config.yaml
vocab_size: 2628
rope_fraction: 1.0
attn_scale: 0.0884
tie_word_embeddings: false
init_std_o: 0.0
init_std_up: 0.0272
optimizer: "muon"
learning_rate: 0.00938
beta1: 0.95
weight_decay: 0.011
decay_shape: "sqrt"
final_lr_fraction: 0.1
max_seq_len: 384
doc_mask: true
dataset: "wikipedia_en"
Each number is 50 + 12 x the weight over the matrix's rms, rounded and kept within 0 to 99. Layers, rows and columns count from 0.

# layer 11 MLP up, 704x256, rms 0.18, rows 625-633, columns 0-255
50 66 42 63 48 48 53 47 61 60 35 43 36 37 44 54 44 63 50 41 69 57 54 43 62 69 53 57 43 57 69 40 59 54 44 55 50 56 39 53 58 42 37 37 67 57 31 48 66 39 50 47 55 55 42 40 65 47 39 52 49 55 67 64 46 40 61 38 74 37 46 56 34 46 43 76 57 41 34 54 47 52 32 55 42 36 45 42 47 52 46 41 39 76 58 42 56 62 49 68 33 45 42 57 47 38 37 37 52 48 60 31 42 39 56 37 40 24 58 56 34 55 49 57 50 48 55 54 52 57 44 48 46 51 47 46 44 48 49 45 43 48 49 46 55 36 51 52 54 52 38 41 50 49 51 33 57 69 68 63 76 58 49 49 58 37 48 59 70 42 43 45 33 55 40 46 66 61 39 45 63 66 51 66 39 46 46 39 43 54 54 47 58 61 37 39 54 44 51 48 61 50 52 46 45 40 63 40 48 61 34 35 50 36 58 51 41 42 58 55 32 59 46 45 52 52 57 38 59 53 65 48 45 31 61 29 47 34 41 51 41 47 68 60 45 39 62 47 54 36 47 54 42 50 38 63
49 54 47 64 53 31 54 43 48 66 53 61 57 69 46 51 31 67 39 33 44 56 61 47 42 47 62 37 51 68 41 47 57 61 46 61 46 64 33 37 47 68 35 40 40 51 58 63 52 37 67 54 52 46 57 57 53 33 52 50 60 24 51 40 64 65 44 32 57 31 36 57 62 48 45 56 45 56 52 49 68 57 40 46 50 35 32 57 41 48 30 40 45 46 46 57 66 70 49 38 63 48 30 45 40 43 42 28 66 61 58 68 36 29 38 54 48 59 41 59 28 43 53 15 44 49 43 51 33 89 76 42 70 61 35 63 38 49 65 44 28 43 46 45 26 56 34 63 45 34 71 51 52 36 56 60 45 57 42 59 27 31 56 31 49 39 44 15 45 31 41 39 70 47 55 55 73 56 43 61 48 54 49 39 57 40 40 26 48 51 57 58 45 36 34 70 45 49 20 44 59 41 60 55 35 24 62 64 50 45 46 50 43 34 76 34 61 84 81 61 49 72 49 63 72 26 68 41 27 55 95 48 39 47 66 50 43 50 59 52 26 36 59 60 56 41 69 67 71 26 61 33 64 55 45 34
63 50 37 55 36 62 45 42 38 52 52 52 61 61 80 48 60 69 64 51 58 47 46 43 49 37 48 56 45 55 41 40 51 78 58 44 41 43 34 44 60 31 56 45 54 27 60 62 49 36 58 46 60 61 43 51 54 49 54 50 61 55 41 76 36 62 48 59 64 51 52 72 48 41 49 31 55 64 41 58 54 63 56 42 33 45 43 58 76 45 60 58 36 42 60 36 47 35 40 39 43 58 50 21 48 31 49 39 35 54 58 50 50 49 63 41 57 45 38 52 32 50 60 40 57 42 63 63 53 63 54 46 41 47 69 49 58 53 45 54 18 41 53 56 32 44 44 58 33 39 46 46 55 53 55 45 18 69 36 37 60 55 59 48 53 48 44 45 62 58 43 41 62 54 62 73 52 58 33 52 35 46 35 55 35 49 51 45 53 64 73 46 48 47 43 53 53 41 49 48 54 54 60 60 55 61 59 58 54 58 42 65 51 49 48 46 63 57 45 48 45 44 50 52 42 40 54 32 47 56 35 58 58 62 55 60 62 36 73 40 58 43 35 41 62 41 71 46 61 37 58 82 37 54 46 41
35 32 43 75 37 57 37 59 55 74 59 48 54 45 35 34 34 46 40 79 50 40 48 51 49 59 59 54 49 53 19 28 41 46 42 34 39 42 43 65 68 45 45 27 59 47 41 78 48 46 47 56 50 58 33 44 40 43 49 65 48 50 62 57 56 43 50 49 43 49 54 48 49 65 43 46 45 40 40 55 44 32 49 41 58 54 62 41 69 54 59 28 60 44 31 47 41 51 41 56 34 40 52 37 36 59 37 53 32 39 30 57 47 52 51 50 50 52 63 40 51 39 22 56 70 74 51 50 56 42 55 40 52 50 45 66 58 47 43 46 60 41 50 44 50 47 39 54 58 66 50 54 54 46 65 49 72 82 52 39 73 48 59 56 60 44 50 61 49 61 39 46 68 51 53 61 40 54 61 64 67 62 48 63 70 38 46 52 47 49 52 21 51 58 57 48 49 50 70 69 31 53 32 43 53 31 34 62 44 43 74 44 54 59 57 20 41 53 48 53 40 67 65 70 50 35 32 47 62 55 34 44 46 56 53 48 24 41 42 49 50 40 73 42 51 48 49 39 57 59 36 42 62 47 46 42
53 69 42 77 65 57 41 38 59 56 45 53 32 54 56 65 20 40 33 59 50 57 26 37 48 34 44 69 66 19 57 45 66 63 52 28 46 63 50 55 65 53 54 66 63 59 60 40 57 36 50 40 45 56 57 40 36 66 59 40 51 68 60 25 59 71 48 49 55 64 38 64 79 42 66 53 33 44 41 55 53 46 68 33 63 54 43 66 40 38 23 67 42 49 69 47 43 44 62 43 34 49 65 80 39 56 59 40 29 45 63 50 57 53 50 69 63 47 52 61 36 50 52 42 54 61 35 76 44 52 34 60 62 37 53 53 55 50 48 53 48 56 48 45 25 65 44 64 62 65 55 59 34 69 53 38 50 53 41 60 58 47 34 58 66 32 49 56 44 55 49 24 53 32 40 44 54 60 63 37 56 38 44 71 35 58 40 36 50 65 55 45 65 56 38 57 59 36 35 34 73 26 63 58 50 58 48 53 56 54 53 40 54 63 68 42 48 44 36 41 37 61 68 43 31 50 36 58 36 68 53 43 95 64 41 50 50 72 46 60 40 54 60 49 70 44 46 61 55 41 46 47 52 50 49 69
67 36 48 59 41 50 58 52 40 09 62 46 54 40 41 78 59 53 59 21 31 47 53 51 43 57 62 57 40 63 48 30 78 29 55 56 38 44 77 48 46 31 47 51 47 41 70 51 68 48 53 45 62 28 57 42 41 72 47 41 55 70 57 52 69 44 58 54 66 60 57 48 59 50 34 38 39 64 54 23 77 73 60 44 39 44 45 75 41 66 62 47 64 35 54 58 20 26 58 51 66 63 61 42 40 52 52 56 62 39 50 55 73 46 51 50 51 47 46 61 44 46 56 59 49 62 46 44 38 49 37 63 79 51 39 41 60 27 43 34 43 73 53 43 63 21 46 44 49 56 45 55 53 46 52 60 48 69 56 60 40 53 44 51 62 38 70 48 38 64 47 43 56 54 80 61 47 61 54 61 70 38 43 47 49 45 60 53 42 55 32 57 31 77 55 38 40 43 45 34 30 64 41 60 53 51 33 66 27 42 66 50 22 45 45 49 45 64 24 43 69 51 55 60 50 49 44 50 37 79 68 40 52 28 38 60 55 68 58 52 52 52 53 51 55 46 38 54 46 37 41 58 64 47 63 32
44 65 61 50 38 31 52 49 55 52 63 29 65 62 57 51 39 59 38 72 50 65 42 54 48 42 31 39 58 43 44 44 61 69 50 45 37 50 33 46 35 51 28 48 47 62 33 65 56 55 55 51 46 50 56 36 66 50 58 77 49 37 43 31 54 46 52 54 46 48 34 53 47 44 56 71 55 63 58 52 55 40 45 34 47 53 67 44 82 55 48 34 45 50 39 44 56 53 41 43 37 51 43 56 47 42 37 53 52 40 50 61 54 33 38 40 65 39 48 43 69 50 34 50 66 46 56 62 62 45 50 20 43 43 54 54 32 37 40 43 72 54 46 54 49 76 43 65 27 59 37 25 56 63 50 40 60 67 57 54 59 49 39 33 39 20 61 59 55 50 41 63 59 50 58 35 42 38 58 42 59 54 18 41 39 48 70 51 60 64 66 43 38 50 52 57 44 36 50 61 31 47 43 53 58 50 45 43 58 50 68 56 42 50 47 57 60 33 62 54 65 51 63 35 63 44 53 57 65 70 66 58 58 25 55 73 49 48 51 44 57 63 46 63 47 44 41 53 83 58 57 34 37 26 49 55
26 41 53 47 39 43 47 37 45 68 59 62 55 49 64 37 36 36 66 44 63 66 30 60 58 36 51 57 70 75 36 29 52 58 34 62 49 53 65 53 45 19 63 80 41 53 64 38 39 45 42 66 48 65 40 40 56 45 40 54 61 73 64 72 36 67 41 26 35 43 33 48 55 45 46 40 41 49 50 55 66 56 35 66 38 40 58 23 43 42 57 58 43 51 44 53 64 49 55 29 30 44 48 39 72 29 65 39 46 32 57 45 62 73 59 78 58 57 35 44 77 60 40 49 51 42 53 58 65 58 28 31 53 47 37 55 35 66 40 48 66 39 49 63 55 56 30 43 49 51 45 55 43 39 55 63 59 34 59 46 34 35 67 60 62 43 58 51 39 63 58 46 56 42 29 63 42 39 52 37 47 30 42 38 58 45 42 45 76 44 53 65 56 57 53 37 54 49 36 52 55 66 31 49 43 46 54 29 69 46 57 27 48 63 34 30 61 55 48 43 34 54 34 50 56 40 34 54 65 47 46 55 55 54 36 53 36 61 37 60 33 50 53 48 49 57 48 71 49 43 25 40 52 29 56 37
58 39 57 64 62 28 62 60 48 32 33 63 56 47 43 44 54 59 64 31 62 53 63 84 42 41 66 41 35 41 55 43 56 45 41 52 40 52 54 53 44 49 58 60 52 65 27 54 53 39 37 74 44 79 65 25 55 48 51 50 53 57 41 43 52 48 28 65 66 40 54 24 46 48 47 49 41 25 31 55 44 38 53 33 72 53 35 55 45 44 53 54 54 30 43 43 49 55 71 52 32 40 53 46 67 46 46 69 61 30 53 78 26 53 44 51 59 50 48 68 62 36 45 51 45 48 47 51 40 55 50 36 49 49 62 48 46 55 62 52 59 36 74 46 38 47 47 52 30 44 47 47 74 31 60 53 30 69 56 35 48 52 19 27 51 55 40 51 59 62 58 31 46 57 49 34 49 38 53 36 44 44 50 27 50 38 42 60 52 62 38 78 52 45 44 39 54 70 52 48 78 26 39 37 49 36 61 47 82 34 53 36 37 45 65 68 42 44 48 45 51 29 46 54 43 40 51 41 64 59 45 41 23 41 55 47 51 38 39 64 40 75 57 55 34 49 58 47 44 53 53 37 54 35 64 63
# layer 11 MLP down (transposed), 704x256, rms 0.0622, rows 625-633, columns 0-255
47 26 52 44 47 49 47 43 50 44 45 55 65 48 35 42 57 40 67 68 56 49 44 50 45 53 48 44 53 35 52 40 28 58 50 41 60 39 60 62 46 54 48 47 66 55 60 60 45 62 46 65 30 42 49 37 44 45 59 62 52 56 32 40 39 52 70 48 34 49 42 64 49 46 35 43 50 53 56 42 43 36 49 72 49 58 57 49 50 49 63 51 55 50 50 64 30 60 48 72 51 57 47 49 43 41 59 41 52 60 31 52 58 51 46 58 50 33 58 33 53 58 62 37 51 55 52 52 50 61 57 36 53 55 59 57 66 42 49 60 39 41 39 52 50 63 52 66 51 45 39 45 53 55 50 71 65 41 31 33 50 45 72 44 61 66 64 59 51 72 48 69 52 56 65 48 51 46 55 58 54 55 44 21 63 42 56 38 70 56 37 49 49 41 59 65 48 54 57 46 55 53 55 50 57 51 55 71 49 43 50 51 31 38 46 41 59 52 46 36 46 57 59 54 44 46 40 55 37 44 35 47 46 75 39 43 49 48 45 62 56 45 36 41 50 43 43 42 59 66 47 49 65 54 54 53
33 52 74 47 34 33 39 61 63 53 30 36 40 35 58 52 21 54 51 45 56 45 52 42 35 24 58 40 44 63 46 59 51 57 51 62 50 16 57 32 36 36 51 59 50 56 43 65 76 61 34 34 55 60 54 67 38 38 44 49 70 29 62 32 49 70 56 48 52 44 46 45 64 34 52 62 61 40 56 77 49 61 57 59 62 51 46 60 50 57 32 35 44 36 58 48 60 69 55 55 42 34 47 60 29 35 35 49 68 47 52 65 53 63 40 37 77 56 55 61 70 54 62 48 49 49 39 63 44 74 71 51 70 53 37 45 52 73 81 44 47 45 34 78 46 57 43 31 51 59 66 52 44 33 32 48 52 38 33 80 42 44 38 20 28 69 53 50 72 47 79 30 44 64 53 53 66 50 39 33 37 61 27 46 35 55 64 37 54 34 35 31 38 66 45 44 45 48 32 10 63 52 37 42 10 54 60 40 47 60 54 45 50 24 42 28 47 64 51 52 33 68 61 58 59 64 61 36 44 38 59 53 49 34 41 52 65 60 57 49 53 47 58 39 43 51 55 39 52 48 58 58 55 57 44 54
35 38 52 52 46 54 67 52 40 63 38 33 48 57 44 42 42 45 61 43 45 44 41 56 33 46 51 60 56 49 60 76 41 45 47 54 68 69 69 55 55 39 34 51 57 45 29 25 62 37 54 68 54 53 49 38 49 52 43 54 45 54 42 39 63 37 46 42 48 56 51 59 50 45 47 47 56 38 63 42 49 49 63 52 37 53 41 60 56 48 54 49 45 66 60 52 43 40 58 47 46 30 49 54 50 66 29 64 57 60 48 52 50 46 30 71 37 43 59 44 39 47 43 50 53 44 60 71 69 52 57 51 59 61 45 43 45 69 50 64 53 58 58 51 46 44 60 45 50 60 60 42 54 46 46 52 88 52 71 39 65 54 69 41 61 42 52 58 68 49 30 49 39 40 62 49 47 39 63 47 46 59 61 70 57 54 56 42 64 70 62 42 85 44 50 47 54 59 57 41 55 51 37 50 49 41 54 36 60 55 50 53 42 26 47 50 37 77 68 63 42 36 44 24 46 53 57 45 46 69 61 21 38 61 28 51 56 53 35 47 63 43 39 45 52 38 41 55 54 66 63 35 52 45 63 44
42 62 54 50 57 44 46 47 38 64 64 67 38 33 62 56 49 64 58 50 36 40 51 50 50 56 55 51 67 73 44 32 56 61 55 61 61 45 55 48 61 54 25 45 64 56 49 63 42 34 38 59 33 44 58 54 43 59 66 71 39 30 72 51 50 53 50 62 37 46 31 46 29 47 47 45 53 42 41 71 54 31 57 32 57 46 69 63 68 56 74 36 31 63 44 37 60 48 52 58 63 67 69 20 43 51 52 60 59 58 65 70 71 49 48 19 43 32 57 48 30 63 45 48 48 56 29 55 48 45 67 53 31 46 54 44 56 53 62 43 52 50 39 47 56 45 48 61 71 44 48 43 57 39 31 56 40 54 43 48 64 44 54 48 67 65 48 58 48 61 45 57 65 57 48 45 63 24 47 40 55 42 56 53 50 42 45 52 27 35 48 45 72 46 53 40 58 48 61 44 64 42 47 58 49 55 55 42 56 27 47 41 68 34 59 48 59 50 40 36 39 44 38 64 50 46 35 45 35 57 55 41 58 45 58 48 49 66 32 43 47 56 40 46 89 56 57 70 58 52 47 42 37 33 35 49
30 49 26 71 44 19 42 55 49 41 26 39 79 30 57 66 58 55 53 53 49 62 47 67 54 27 32 69 58 51 46 37 58 61 11 51 61 43 48 46 29 47 24 61 55 34 79 53 62 71 53 52 57 54 43 53 41 48 48 42 70 32 57 45 49 61 44 31 43 51 37 62 73 50 61 76 47 54 49 34 31 55 84 54 51 54 19 53 71 58 55 49 65 51 47 65 68 29 59 61 45 44 53 57 77 38 57 42 31 57 64 54 49 53 54 48 46 52 65 46 58 30 67 56 53 46 44 51 59 41 57 67 70 31 44 45 52 43 43 64 67 54 46 71 33 44 50 48 77 55 50 39 41 49 34 58 20 74 42 56 64 53 32 52 47 48 57 62 45 28 57 49 37 63 39 43 56 55 46 45 47 61 39 53 62 33 56 56 72 47 57 44 71 68 49 50 35 43 37 55 48 68 50 65 33 41 54 50 59 66 53 67 58 43 44 42 52 33 65 39 48 64 52 50 65 56 40 50 40 57 67 46 71 26 29 48 36 55 44 54 47 36 52 56 61 58 43 61 42 64 45 55 18 33 82 43
45 55 47 60 73 48 50 67 60 33 75 50 39 44 34 48 63 61 72 31 73 40 30 41 53 33 61 65 57 64 71 47 38 29 62 52 32 35 41 68 44 50 45 60 56 61 62 56 66 51 54 64 35 16 46 49 54 68 18 37 41 62 56 41 57 49 65 37 59 56 61 53 46 47 32 44 52 49 72 57 44 62 59 46 32 38 56 50 39 57 32 30 68 65 72 48 38 59 47 32 34 63 41 48 69 36 54 41 58 43 46 50 56 50 45 53 29 59 42 46 28 53 35 40 52 47 47 70 59 57 56 46 49 58 43 57 36 56 29 52 46 67 40 43 45 62 61 65 48 65 53 63 52 55 32 67 59 38 57 36 46 55 21 56 62 33 66 33 55 44 54 38 46 76 48 59 58 66 37 49 26 69 60 43 48 60 56 52 75 54 54 49 42 47 68 60 48 26 48 23 43 49 43 41 68 79 58 50 43 41 50 56 68 46 51 41 51 66 32 59 40 45 66 62 45 30 49 36 40 44 73 41 55 40 52 68 47 17 64 48 40 64 22 61 39 63 48 55 39 55 42 44 42 53 33 48
31 51 45 43 52 59 32 41 51 45 59 58 51 49 51 44 68 59 48 71 64 41 46 39 64 44 40 42 44 37 63 59 62 51 48 22 39 52 56 42 45 41 44 58 52 63 28 57 54 41 53 52 47 42 75 66 29 56 48 20 41 37 56 61 65 50 42 59 43 50 42 44 34 36 56 46 40 40 33 52 51 70 19 35 47 48 43 57 53 41 55 44 63 42 61 49 53 59 44 38 46 66 29 39 49 24 35 71 53 67 63 52 51 49 47 42 44 67 84 48 75 35 65 66 65 48 36 59 63 53 40 48 64 41 47 62 50 26 53 50 52 48 38 38 51 46 48 14 61 51 63 43 40 63 55 45 51 51 65 35 68 59 51 60 38 41 65 52 60 55 49 45 45 32 46 53 71 35 45 61 47 68 49 59 40 51 40 46 46 53 50 58 46 48 29 51 51 53 50 57 48 46 74 37 32 64 21 64 61 36 40 59 66 16 43 66 49 41 32 50 49 43 26 26 56 47 42 69 38 49 58 59 36 51 60 58 29 55 38 63 52 59 41 62 47 31 40 51 54 46 55 38 48 49 46 47
70 50 78 64 38 33 70 33 69 35 48 65 61 55 55 47 62 45 65 72 38 67 58 67 55 43 53 55 63 71 51 76 63 57 61 47 50 45 62 38 56 48 58 39 47 57 51 36 63 62 54 38 44 39 38 39 48 41 61 31 67 51 40 65 62 63 57 58 51 46 43 36 42 41 38 53 41 51 40 57 56 60 58 65 56 63 51 49 45 23 58 56 61 57 55 37 56 39 59 60 25 48 59 64 63 33 46 56 39 51 38 52 52 50 51 56 45 50 50 46 65 63 74 78 44 76 80 28 31 24 45 66 63 53 55 62 46 62 57 65 63 52 46 47 49 54 38 71 72 46 46 49 48 48 32 57 27 54 61 53 40 48 25 48 61 74 53 33 42 56 61 72 40 29 43 69 51 58 48 71 54 51 43 67 33 54 58 51 62 49 61 50 56 44 37 48 61 53 62 49 55 58 52 51 40 64 57 44 43 62 61 51 38 46 52 69 46 54 48 40 43 64 57 59 62 42 65 42 59 45 45 58 53 39 52 54 34 75 43 20 53 42 44 20 77 58 44 65 41 36 16 38 54 59 51 63
36 49 51 49 47 56 40 31 43 65 60 57 67 72 65 43 51 48 32 61 60 48 33 20 54 52 51 55 46 52 45 46 55 30 67 44 26 46 52 43 55 41 47 56 42 53 64 35 51 60 46 63 54 56 60 43 40 27 57 61 44 39 76 62 62 52 64 42 46 45 54 57 62 52 65 26 54 51 47 38 60 32 54 65 29 71 44 31 59 68 41 66 48 71 62 46 48 47 53 39 62 69 19 55 59 41 57 39 54 41 54 54 62 55 39 50 40 54 52 46 60 57 38 34 44 35 38 49 47 67 52 58 71 48 41 49 72 53 37 44 43 40 30 60 82 43 37 50 54 41 36 53 44 40 55 44 44 40 54 53 61 52 57 62 54 43 42 33 51 59 56 49 50 40 36 39 47 51 58 63 54 48 39 69 60 65 56 43 54 63 70 47 40 55 48 60 28 53 61 37 65 47 59 58 54 45 77 51 46 63 57 45 77 45 63 39 54 53 65 49 40 38 66 31 46 60 42 37 51 59 48 50 52 40 59 47 41 61 71 28 48 37 32 46 50 63 71 66 41 59 52 28 63 65 51 49
# layer 11 MLP gate, 704x256, rms 0.175, rows 626-634, columns 0-255
39 66 33 38 42 62 43 48 58 56 52 45 59 46 45 41 50 57 45 45 58 63 65 59 52 72 32 83 67 25 43 67 59 41 25 46 56 43 69 29 74 48 51 49 54 29 51 79 39 71 41 33 52 49 48 60 56 58 40 47 46 61 85 59 50 43 45 78 41 62 51 45 48 49 59 57 43 47 57 38 55 57 56 27 42 52 61 50 58 57 44 58 51 51 52 48 33 30 66 30 61 37 62 59 58 49 58 43 38 55 39 58 69 47 31 44 54 39 46 32 69 49 40 46 33 53 26 44 51 48 46 57 38 63 73 59 35 59 51 45 42 54 53 55 45 30 58 47 47 47 41 61 50 42 51 51 65 38 45 47 65 34 57 57 50 52 65 48 27 64 30 21 38 63 59 39 65 57 64 42 79 25 57 55 44 53 39 45 22 79 66 50 53 56 50 53 47 60 64 69 42 46 50 45 68 46 55 64 64 52 60 65 31 38 37 66 52 68 41 51 52 69 55 63 59 53 57 41 41 20 45 65 39 55 52 72 52 55 34 87 50 60 56 71 62 51 46 48 44 71 66 55 26 44 87 56
49 40 36 61 42 52 45 58 52 46 78 58 32 29 35 48 37 41 47 35 57 44 63 47 51 56 54 47 58 69 39 49 57 50 49 61 56 46 57 50 26 61 49 62 49 55 46 44 55 57 38 39 57 44 56 57 54 56 54 50 56 59 57 32 61 52 59 31 48 53 55 32 31 52 42 51 41 48 45 49 54 33 48 50 72 44 52 47 31 40 40 61 40 41 48 35 31 45 67 55 39 49 46 65 46 63 58 41 33 48 57 46 53 36 55 60 37 62 48 42 62 27 56 60 31 55 31 27 48 43 48 57 33 60 31 51 66 57 47 61 54 54 53 41 66 61 46 39 34 53 49 51 48 40 48 59 37 48 55 59 40 46 41 29 51 44 42 47 39 56 67 56 46 40 30 34 66 46 47 32 63 68 44 44 44 43 29 55 64 45 55 51 35 44 48 39 48 34 46 20 49 36 47 47 53 50 56 54 53 40 74 50 44 57 51 61 50 58 35 46 60 49 48 58 57 48 47 66 45 34 47 50 55 49 51 30 49 57 41 45 31 41 56 50 47 80 31 50 42 57 46 52 46 60 61 56
33 46 33 57 71 47 49 39 44 51 30 44 49 48 43 59 51 52 36 41 60 55 30 40 48 63 45 62 46 30 47 25 40 53 44 27 47 48 54 44 57 54 49 53 50 55 67 78 41 65 54 38 46 43 43 39 71 60 45 32 43 61 73 53 52 46 79 29 55 70 57 65 36 63 59 49 52 44 38 64 34 48 43 44 54 45 63 43 53 51 52 31 60 54 45 41 42 45 61 42 47 48 43 47 49 53 23 57 39 65 35 33 34 61 51 50 45 40 51 48 66 25 48 45 49 74 46 57 43 37 65 50 55 39 44 42 61 44 43 34 59 52 39 40 61 58 36 61 53 55 46 49 36 41 59 52 70 49 52 35 59 47 35 39 69 67 42 71 66 73 51 54 58 48 55 83 54 57 57 67 60 81 51 55 44 40 46 43 51 53 76 50 37 51 30 75 49 52 40 58 46 31 29 54 33 39 59 40 49 54 51 43 42 51 52 70 35 44 51 62 46 41 48 46 47 47 61 42 65 49 52 51 50 30 42 69 59 38 42 69 41 40 57 43 57 54 53 62 55 50 42 49 58 49 59 48
64 73 60 50 54 39 52 59 44 55 76 50 77 66 41 46 53 76 28 41 57 62 52 45 67 65 62 62 40 63 29 53 46 49 41 48 58 61 47 36 40 51 33 83 54 36 56 41 57 32 48 62 47 48 49 45 57 47 61 53 52 26 62 33 65 75 46 59 51 50 50 45 56 63 55 46 52 66 25 44 45 30 63 60 41 53 53 40 49 49 68 55 65 48 70 43 57 52 52 64 55 34 28 52 46 30 75 49 67 48 56 19 29 29 56 52 32 43 47 57 55 58 58 45 47 24 60 49 48 53 60 42 47 42 35 33 61 51 38 60 45 70 35 50 56 40 50 48 75 45 58 64 53 52 26 47 50 52 42 38 50 57 63 42 47 25 50 43 42 30 61 58 52 81 56 50 48 31 34 53 50 55 53 23 55 64 63 18 54 48 52 44 62 35 25 43 27 41 65 61 35 75 74 42 67 24 25 47 72 65 48 45 22 27 46 44 72 30 43 35 38 48 55 51 55 73 63 37 40 43 42 55 54 37 35 40 53 37 44 40 25 49 56 45 48 63 51 29 70 53 61 39 28 52 84 44
55 54 61 46 42 63 36 48 61 60 72 30 61 59 60 48 54 55 66 37 75 38 31 30 50 57 38 46 67 31 75 34 39 55 52 58 53 48 36 64 54 57 61 53 41 52 46 80 56 32 44 31 57 42 55 56 35 41 38 54 52 64 39 45 33 64 45 52 63 30 31 57 69 61 42 44 38 65 67 39 39 61 62 43 45 41 46 64 48 34 37 34 27 61 54 59 30 58 47 51 29 37 33 70 33 62 65 59 64 48 63 55 52 26 49 70 45 47 47 43 62 29 43 27 62 78 23 54 72 36 47 73 41 55 54 59 31 33 74 57 38 77 48 43 59 68 63 59 73 38 46 30 42 51 32 52 56 29 54 46 44 40 37 55 43 60 65 66 53 30 55 58 36 53 53 42 63 63 37 63 41 50 57 42 53 42 71 70 52 58 55 59 41 37 49 59 57 35 43 42 43 59 42 53 45 34 54 41 63 62 41 52 50 32 36 72 40 52 26 58 51 44 48 65 49 38 48 43 61 41 40 39 54 39 40 61 37 43 52 58 54 57 32 33 33 60 51 65 43 60 47 53 39 63 46 36
36 55 35 48 35 49 48 35 40 68 47 86 56 30 40 58 66 53 61 44 62 31 37 57 60 54 53 41 46 50 61 73 47 50 20 40 56 45 51 55 55 76 64 55 51 23 53 56 60 52 43 54 59 54 54 66 38 38 28 44 53 47 36 28 57 63 49 54 43 49 44 50 59 57 44 40 57 40 51 54 28 81 54 46 61 59 35 68 61 53 49 67 52 31 66 51 51 35 71 64 49 36 46 43 57 50 57 64 71 70 59 37 57 32 62 53 42 48 59 54 53 28 51 50 54 54 32 46 59 55 34 59 44 61 50 47 64 54 54 46 27 32 41 41 53 71 54 57 43 60 66 47 54 33 47 51 58 67 58 46 27 63 42 44 66 85 58 30 47 74 53 51 42 40 38 58 33 61 48 51 88 41 44 52 35 59 46 69 54 51 18 73 51 60 64 20 56 41 48 40 75 53 38 41 55 43 76 58 74 62 55 34 48 43 53 55 37 41 43 50 40 57 35 41 53 49 70 43 68 55 71 45 65 54 43 52 45 46 29 58 43 61 32 48 49 37 62 30 44 40 53 48 55 61 59 70
37 66 54 56 44 40 35 62 47 36 58 71 48 51 45 46 45 46 56 44 39 63 40 59 44 47 57 68 53 54 44 41 62 36 37 41 67 35 58 60 61 53 43 51 47 43 52 70 39 54 54 41 28 41 44 48 56 91 49 35 69 47 44 43 49 63 16 47 51 25 48 46 50 44 73 52 57 55 51 61 56 55 60 52 39 45 50 55 42 24 40 44 60 43 71 45 66 86 46 54 50 33 42 55 58 57 39 44 51 45 67 61 56 42 51 52 42 32 41 61 47 53 39 57 38 67 50 60 52 51 36 37 84 52 43 49 51 43 22 53 52 72 62 64 48 59 75 45 47 51 47 37 46 45 43 74 28 54 50 67 49 44 57 25 53 53 46 52 62 73 72 52 70 51 63 51 47 61 65 44 72 56 53 57 62 66 59 58 47 39 53 59 39 48 37 57 53 57 55 35 34 68 22 46 49 51 29 66 62 54 68 24 49 25 63 55 35 34 57 41 32 31 65 55 51 31 37 35 41 40 31 52 43 52 56 76 44 65 47 48 49 43 47 43 58 50 43 31 49 60 26 37 51 51 57 59
48 52 42 57 61 39 37 57 48 39 31 50 59 37 48 58 47 51 47 40 41 65 51 64 26 56 60 34 50 46 38 47 49 48 60 57 47 64 58 54 55 37 47 70 49 53 51 61 48 64 43 43 55 62 37 64 51 71 73 51 55 54 60 53 41 39 61 45 53 59 36 29 49 61 51 59 70 57 31 41 28 35 38 19 55 58 49 54 39 57 51 45 73 48 52 34 71 39 43 53 48 64 39 54 55 37 48 52 56 62 36 54 50 44 41 51 42 60 45 34 65 35 58 45 44 37 60 55 38 51 57 59 66 54 54 43 53 54 65 47 46 26 56 44 31 38 46 79 39 45 38 50 67 57 62 50 67 60 47 51 67 57 49 30 41 56 49 44 44 35 63 19 59 70 52 39 74 37 24 62 37 44 45 41 39 35 47 63 35 44 50 87 52 38 42 52 58 26 58 51 39 54 35 28 57 54 51 59 42 61 67 55 35 69 44 59 50 53 61 39 28 42 46 49 52 66 46 44 48 56 57 59 71 54 63 58 45 35 74 56 27 59 39 36 26 49 59 39 32 74 43 45 64 52 52 30
44 18 73 37 30 45 55 66 57 30 56 54 60 47 65 45 73 62 48 58 46 61 61 39 36 45 65 56 51 26 71 74 58 72 72 49 54 51 67 64 56 61 60 30 51 51 63 58 55 28 27 45 57 37 39 61 62 35 33 64 38 63 53 51 42 47 76 42 34 55 58 54 57 41 37 51 55 46 58 48 44 39 52 58 53 50 43 51 49 40 52 53 66 57 68 60 42 42 36 40 54 50 38 74 39 44 45 30 57 54 41 41 49 51 64 57 54 61 14 56 60 36 30 72 49 57 73 52 79 33 36 37 55 43 46 53 66 33 47 53 56 60 63 36 33 42 50 47 64 57 71 47 39 28 50 39 59 67 49 57 57 44 35 57 40 55 49 37 36 55 68 40 32 58 36 40 43 59 62 58 50 51 69 48 45 67 57 56 39 53 50 42 70 34 33 42 56 64 34 56 49 26 45 57 36 61 33 48 56 36 53 41 62 45 45 41 54 35 50 35 49 53 56 57 59 51 56 27 37 55 58 41 34 49 60 62 49 35 52 44 49 64 37 67 44 37 47 30 42 66 38 38 50 58 71 50